Each number is 500 + 50 x the weight over the matrix's rms, rounded and kept within 0 to 999. Layers, rows and columns count from 0. Numbers have three digits each.

# layer 3 MLP down, 192x768, rms 0.138, rows 0-131, columns 528-575
465478486473503491482542497552540572405437444507443461525597512591487451625403505445454455502510523560460507504504461498389548522438513477448515
529519595479464425451441448562419467522443477586453492430512495539454501499522427565518474493560461595526572535494423541478553484396433531536559
576566442549549528518493496418496568472429519517482498555508493473565498512451501448564513433496523557455570481500507544542469489553542488532507
492461496494451490590491465473566466424515534475571502552454586517450610587463485546575537430470538507573459515494541464524536471402472535596542
488574497564489463395526432515490486456454518537534445490553469481500498509494509503466477468443461578553523489549565558496514490557453532477553
573471555466524512542485454456532496478493505508404544525637478485452527520566468482497471571474449483557547449529511523540446499546530512448492
391514528505506439470512488563470463556528486559475580503388552564508468450500564474423561562568520492453487496577505484498566533435408483538447
408495468459575470481476516481528474492521459535469448508512581552504426527493519474533546439580495530459453576487492483496484456471528560533561
456470502542517525493495493516470416450548550478510543546507570578605574539543473548483507477508414442518493504533437521519569558523466520494533
593510532493475436540443452565566409526378457454546396507493574542559562450510501475534437445427575483511439555503560390517488568545463501536491
444454545547600542615561473451566574577525483601473510479522440489479506504472449536540531632459492511522489566519511466556483589517482494421511
488489498477470459390375575493570444464550435469503551502475533564536527516497443509547569439477559441535520481485522514415583530380491577459516
416519552523539449561544475528538517494460466476538550480460535558515433384479585470528525567505416465520546502400542576501558519465519533572487
486463499450452457440501567454406483481461456457489541553507509529521464560504504483430622476421474385480456535464394451535446469487490486514559
473447556430448560517489587489498504494454519407525535485505569582456490497540539529600574485536430506508410544477411458416470457496460555564504
489479454557541538512493439456533413565459485466408412567487509525624509525527560491510575428406527510529505466515499490523559454564489484399477
451595460490456384512442553575414497550503589478553512565491495565536486381442508518514566606547523474452488539506456505593541629527484448508555
486619541437452394387490467615523483409472505462452588553474496487495491508534474581518508488490492521468462608431423547472434491490465497527544
445500487488490550450535484457422506620539457430513566458477511526435474480504512482491490448496459526479444529364464476511504528453503510483404
428554473406487417429450434519549408423467570540481481568438467475402551463584442535443581465534495448540499486469487497473532378645503510486543
613461497553460420526530464599558524591552594527467542537518459489537528476474518504535474504508489435466499521590543504406548574542495490440479
470437458458562471512470477536473450530515527483475515426515456405430526494465502624539570569417597527575470434540438576530491565479359384501514
469411521494440448520493488458534545556501606472557388394504462492497457496464506488507535441555510479541515518530494499483491586537543536517493
463514512521557430588474477487406416522497490552448585526493474498378533480522563466486444418413558500484559539463514529461472618450520467404633
469537473569532557497455499480510487548496492469539561500542452497489468493508459485444521536493488545531477518583472568505465589514409534498501
482520555449474517518509501498497503597510459483504587502559573509472457479450522526512457460436588458593504350654438504422533473550441473513501
483458432557537404544598528535461438429509480463555401406460445560522454462455479567480511402534577472489574437460485469500525567459525427483451
522469551497583382403469502462535450482495571523580525488503525518481501544516557423528529544498480564526472532492561506460447496523523465570462
570478511450463618543559608505448451518598513447487517540487455499569480600437469526574525512482517429540456512536504472522507647527459601504502
537543447505534621390507381479435509623390477489498500536459464527441517449560519472582492569554381470566508484483485468431486419584543466533456
540494409473569512510607482474556471565488448543459496548466456559493468546519489429452400446502448547584514629475492410497472438472525478522542
441479485336559449507450517451575502510536434491548436532424450478452449510502487452542567436455462588517544475478491464517452479474511430529485
427554488482530581587481581492459484466397446531457542445438521518489551440449532462425453499506542468499569567566562494490479590500561526568550
596514440527473460416519428453522582485487426488445453539438462514510517488464478568570488490493499459465470499495531554508525535539492500496552
538489522515611566567520477487442467499515521550465479460508547414561521519489509462470478479583496584501502505481462452522412562523510521420449
400491509427551439491549484434486497517464403477509513422536497517533517517485475456446550467582484547531510621551468501500428524469526558566476
503567508505523394609473511475505478397338548544396442546494474470430547481489380419516450449505501471521523418495566467529540472515513444545500
561509539506505511518525456509561583459537484539424429546468409472584430521468468525450465477393452568541627527475488567511516498467425459445511
539555469487485570512440443489422432434468497488487452493441474417480459578445584458482536509494443506452556531466502581531537512504450491454531
443409471476550456445488493462504458472608531451506554503635455534547498370479497450532575477522402531475464426540557555501508510466475507482531
435464493488495441430483506524453481554457507507499492522473495388439523523456497497590516440637553459547532559556461532652535455569602426478451
493459501451442494557487451459550428553424461452568471525541588500456627433378414438464432378473466471528464475479505493641611502505560491563467
393554577449498568438423546579524424435490587404526565505503473485373508547490460573462529551533470544438443503510347546431430528454490485509512
499439504521536467462492503540515516518383572469427454470535492445458472595509483579451503508430547434447488486498482439496531500453576503526474
525549456494412486436519512454479561509573507497527518528437592547451616449473543449479425507467467469550603470479432513503521504516533465506462
573481457503522535483611506451496447493419553521467517498560466475540518454445409494447562572516545546493419443398505480506470480457443518526427
506559544574472504475475508590448492523572488525470550576516509498536494456496469481461533497338475470498510455494566470557455490464472535473469
483504528474471416500504474635535563428621443501444502455403560495437503444502594424461455571401453423505494503451527496495450419466506466454449
454533488513501499555531476487486460535473498508507539494615445486466442462489620557362520602422417491519521528396497593550479507506493514590485
395590501511478524493514505486478636482440557648486435462556502450484512468447528480383423475469508505517503505524582598422520426340525493562388
508460412381476415496437490566510538466487482553547569350515543477505436549476536528466575637501610478460459476502462506530479524528566463401518
449539485506482438402517397528529515568518459563548540603425507614489501368459574443570556511571440504450565496451512495486539514558499472492460
476531493499574624488451560541424540427564495536427539548443468553511429536516447496572517521416522502526475479587437479387483495561532486391503
499540571503442546432540450571488504537483514456519487535479486509523524571509451457482554441554630556462510538486535483576546527443491559475520
522452478526566576477486542534541551467583435463514549496577482489486489581490479571485551498435587465444450475441428593549452472490414402443591
453558543548505509425432503497537586492492477508503468513524472521497468444498461511465566556491537561480437506503501552527435450643551587555484
514506514477561464412524511443571460452588505466562482553562544530558475495420503490572426423500491463400489393560502613422604658538526533512545
492471489551503506590487462421487532533505609574499549550547486508500489366495563518516440562546603473481535459470554521504436386466582492584492
609529489547535532641593557455482484501476547546466454478441481538465435529482438481523433528456445476489598508458459492504509530515461515498566
499500508491410611493523482462539496502533523477479432402615563460476437450466508449488546588467487497532490404512547522509541479403469529454435
412418498468636541475479565511491457472468547459514518465554427468530456523510578503405541450370457517579507419497488483482539490430465535482535
485464549475527521546546509423411496436543403482370515577490421423494535551470548546530526421488527537440474438532525487443476580456503556443461
515465502505551525497567532466517571481446472464520517563460542469536453485449579504443525476467429506464536443549566492514457470475511401528438
494569494482559364512565481556542535487541508541553544497434445533559402465461561544495463571623524452492640472511583443598502541489554472505495
637497508487628506502493567492528539431497538474464484489501467430448519493514455539445487508521488500568464490472477497533493503515518495511526
537517547484481470542509450578444399517418497486431532498465396510522439505406556514415545543611450530500539473499524478463494559426490477454477
545466523539510554505503606421407543470394539387472473532481493540530503582460471546566516457562455500513361576581465576488543562555508450493452
447511584412508443432515531582459492595416464481494556520530544616560504519532617568518466519536461390502530519438514514447485575439477523524591
477468479470535433371484476553534435558486524464463526511499514508445528528473483518506492622539539569489554434563522549454565507463528489442506
556530439467542530510476551425568500450389468508519493557532562499431565544457523478489507552540480490564461413479469577435550446460375572492543
464460453452548552556514453590445447541545513601495531533471510440497458499456550468423406574463556548570511475544517512480467432440453420467494
477529493448474419506485524471493518591520451443462444487569529596514498524555516495521456485399533504507504485418540531506443501536530491507551
552446450548436595477466588512488461456486588458526525541490521519476539505469487523484536434470444544516490502557511414425525561556524512524448
481436476500484516540473552518433455452543553442525577496479545466508591497487521614505417554523540484497450495538537505586456536493448483503501
604472566427585437533519468498482465584434515471476489458524423458497493581467507475438367472438461513545477505521512529389394544505474525545480
549582513520567509549465553589537552482393517633493500485499534547494510528526513523502484448421406514460519555483525560599525499489541573544532
483472547439503512434449540477461527466516529443471525479484504461483557564514563473463455427519430513514429463452518519429486632498592504483578
509473447532475533517543484510492543546513457483514589613569495459468501515504397537457489461521442457521507505513509560519459565537415485491580
457459464463453479433587489486548516514515480575511447401441578544475476534451466384492487438521564465582609516529503577490543540494527568532430
435500511506538568528423532534414491534675595451514577441396554457527547483537504438502515471436462427474467478528463457555490477502461577430519
552455495542565478460495538569460535571483493489520440561461463553496510546551551505507487455508435497495491598464474474518435597554458526433567
450447448543481582490617487504473542603438443503440521472406501531439442622553512493515553398510455476421504502501539512541510451491553416480561
489482486399542555476551524478575505547432558565477401518495504461467435496539482533482449531519426555609463567550467582457435494506527423379469
447505499448509535552466443536535486482558401462465454541433616514428521500394436517500548488488559419511510533455440613499454511498562479544532
431523542531459473500596466461566529425503478401458559462552550569482508533457458555489525482544542500538555491488524579446458430465477518530494
445576421451580614440480566497499429514577459445407497550448474548515544538478436520525515538496446541431555575434496591576451507502466414490565
502545510544469484489611510344467441407380512582518438502519492439487502549452566482464450499486424433486531520502541475471561598516586507479563
459495583501550499469469518476521490428455419409550478474504508567561549557590595508506529449472438472508468492513500601450605399515481444499531
456440558487507491388504550395492497529577583463578506538541593506565445557488487588601537477351507438535476472613578432481512488483487540562548
460498511537468565396479547492445479418522526518418525473472523485498515519491491501545479488495429539531364537591398557533544420519502444484498
502439420452519536498528485491460529409536563393525523535503507503470416480517477559535677535521533514467494493443454462443544599504512385522522
471517437553603501473465545481582470501431482584565516549443565538541464505438482453512436455486539545446481509480472567539511439470496415451445
591541521500582531538531511476563490572399511589504537571524586470456569503528495457534566358453463491536510541489506549403586506590467477537579
550535471545437391476526545552474543449509470437566478550524503512603506502542488478542527480513490598517570501400438471523472431463507496572517
478502472550436509480453521481496431487571537585503583496525429536405494554488493559487545459416482449484405510497536475538452496502480510559499
508474629563621548494571507486604501548412464476447399554582402534501537577481590574532489415531548399537477554439424513414511543488469541324512
544503490452486634501472425487504467555416511488551431549403500490538531459516502488442592472495512480525599472594471406519523464542522434583509
471531483433525470472395496449549498580449514489433520477498416533488484480509551601461496475466479599432597544404502476504475498435599505537466
520455512393547506437455466506448403398392528439533516401459581531497404413487469574486553483489579509469451369472474524451454496537465440575514
484501516447483431545498492551546495513514486474382421504549530508382494496577529468465490576416578422517529508468563548451581518461434492466562
469461514529489558528550517524456561455422524502469513564555536508515423530548497526515485488533634564434497476570460541462458508424427468463477
487584461499460576437526388562449508449621515541520537518447482476451486518473526484496586479521467472474513525523476514407477442457435546474493
504548557476488496521465542393458440522500549513495473532385501415499463487477510465396460491502524549493473495641542507478514418553447576592466
547515517518528546503507474462518492494465479535362483498482591544561475408472502448494522494509470453439483519521518458492480466463554526401504
515525507473520409503483573467540467531568479521489510399499447454529451478468573338489445439538592488438455531499484500435465556483505537487492
519402475519443466490517567482534525523528541462543498459465496388495509427483528480449440446441523563449521494337523500469560427370503539603441
468506462522586522551524503482520519446420571498570389397500487419440503479584537611457492532538559448412488526519449594511517473587546527491461
485535467520567394443475489453515523544487550484502475603354477501518584477423473601446512501496473476518507552452465467490451521524545427432499
452598527629600572504519477533498459466513505524558486520527522479504487508428444564448666494462434454549445445551580435515588473563445500444442
420545485464508455521544566519520521609482512504541526556449529610439490536481548586530498399446511374551511521484419502464474470539456490501513
476472509485527616568446370534500469551440454489485584465531495490526554522521438542550640476477399563444487553399460462434432498473499499508474
570489647460555551407552400477560519473513517483561406493342648521443569483487451474484369519518507441491479476463509450527573436496504546470410
545543596481532535384455501567433529500498615521475610591482481491520478537605502506523625645480535573464531471396505564470513473536461498551514
503509483528494595498494571523578538479528477488534483545398513531527470471530413456543549486526537502407424484514601558404447538464432504438473
557468546444524564444545527490549535490510432416465422530511551410476478464527501516560490498500560548463462470528557616514420423531408533556546
489478450508404479502566534442504550528563594524457512519599379537509527525446537474523541544494555519550557505500475556509560410483476428526584
516511502567458540535512460452509531472494416468491497587518569529546490529472380448466493567475502459519442477445429609470444521477518521442574
477483447449441457541558409497498490529422461538457467471494452482476477469413494440465486503544486504469497526497574510515572523500521539539556
515635490513493586428494558447444563504477506466442530450450495442453501497477547517474441466426501539452484412434510475493417435510505463562459
553538452480411479522471529519601408540612606568492555418460487422485542405535492407534465639545462451482515514516561553503392548473506607488566
550497542471607450473364558457518496459539527445443432505520484463474617517474476567515473409456524604457448555576511468496548531507456549598491
458532603492470533497439461526454504570614517478506483475463493459443598509591532501505507400517544546463492536509522504460490502503467466423533
498564508552471567562553479437505624452437510473507512512473486455424468467461520374439497467494495486495462494500507472528461443493545488569480
493493468521539535494552458622545432474429449602508500609572544453505504388483464520490512531503471496459570516498492481562548516514535546426483
446467554492506516528470435495427434489481490532594468424469416555444534430460447542392531495537449384498564511500489519547560429475491428542490
480498487484503509532544501411507497506537477447549513478521440527414539499483513535467463599484482458454494536549554404467433525441570560449503
426471429532549466484470549556525566514464489513478557515560558428596441517530562454412548558461524545528473552570485486524444495545544550547493
527529634479513515498500551436469475402472498538596477554481462490481540556499476522518491543497548529405478504471486451521460541495504502453533
470507461481506588520475476515499572503490562433467497468425531546513452396518509580605432455492465576562549480506532493500435462539539450493457
503489589512519430507546471478458433565387560509487416533543417486464480445502538583537475593448424491548527509328462513490485504510425541496566
414510514511418427443555411486528555552476457411522409470498481532569528587494538538546571595382446464482458502456538481506499481470520447447437
580558486519464458590399510441479522467471472455442532531505550519440489509485450534521471486477491548449520476460554483510489436521537561568454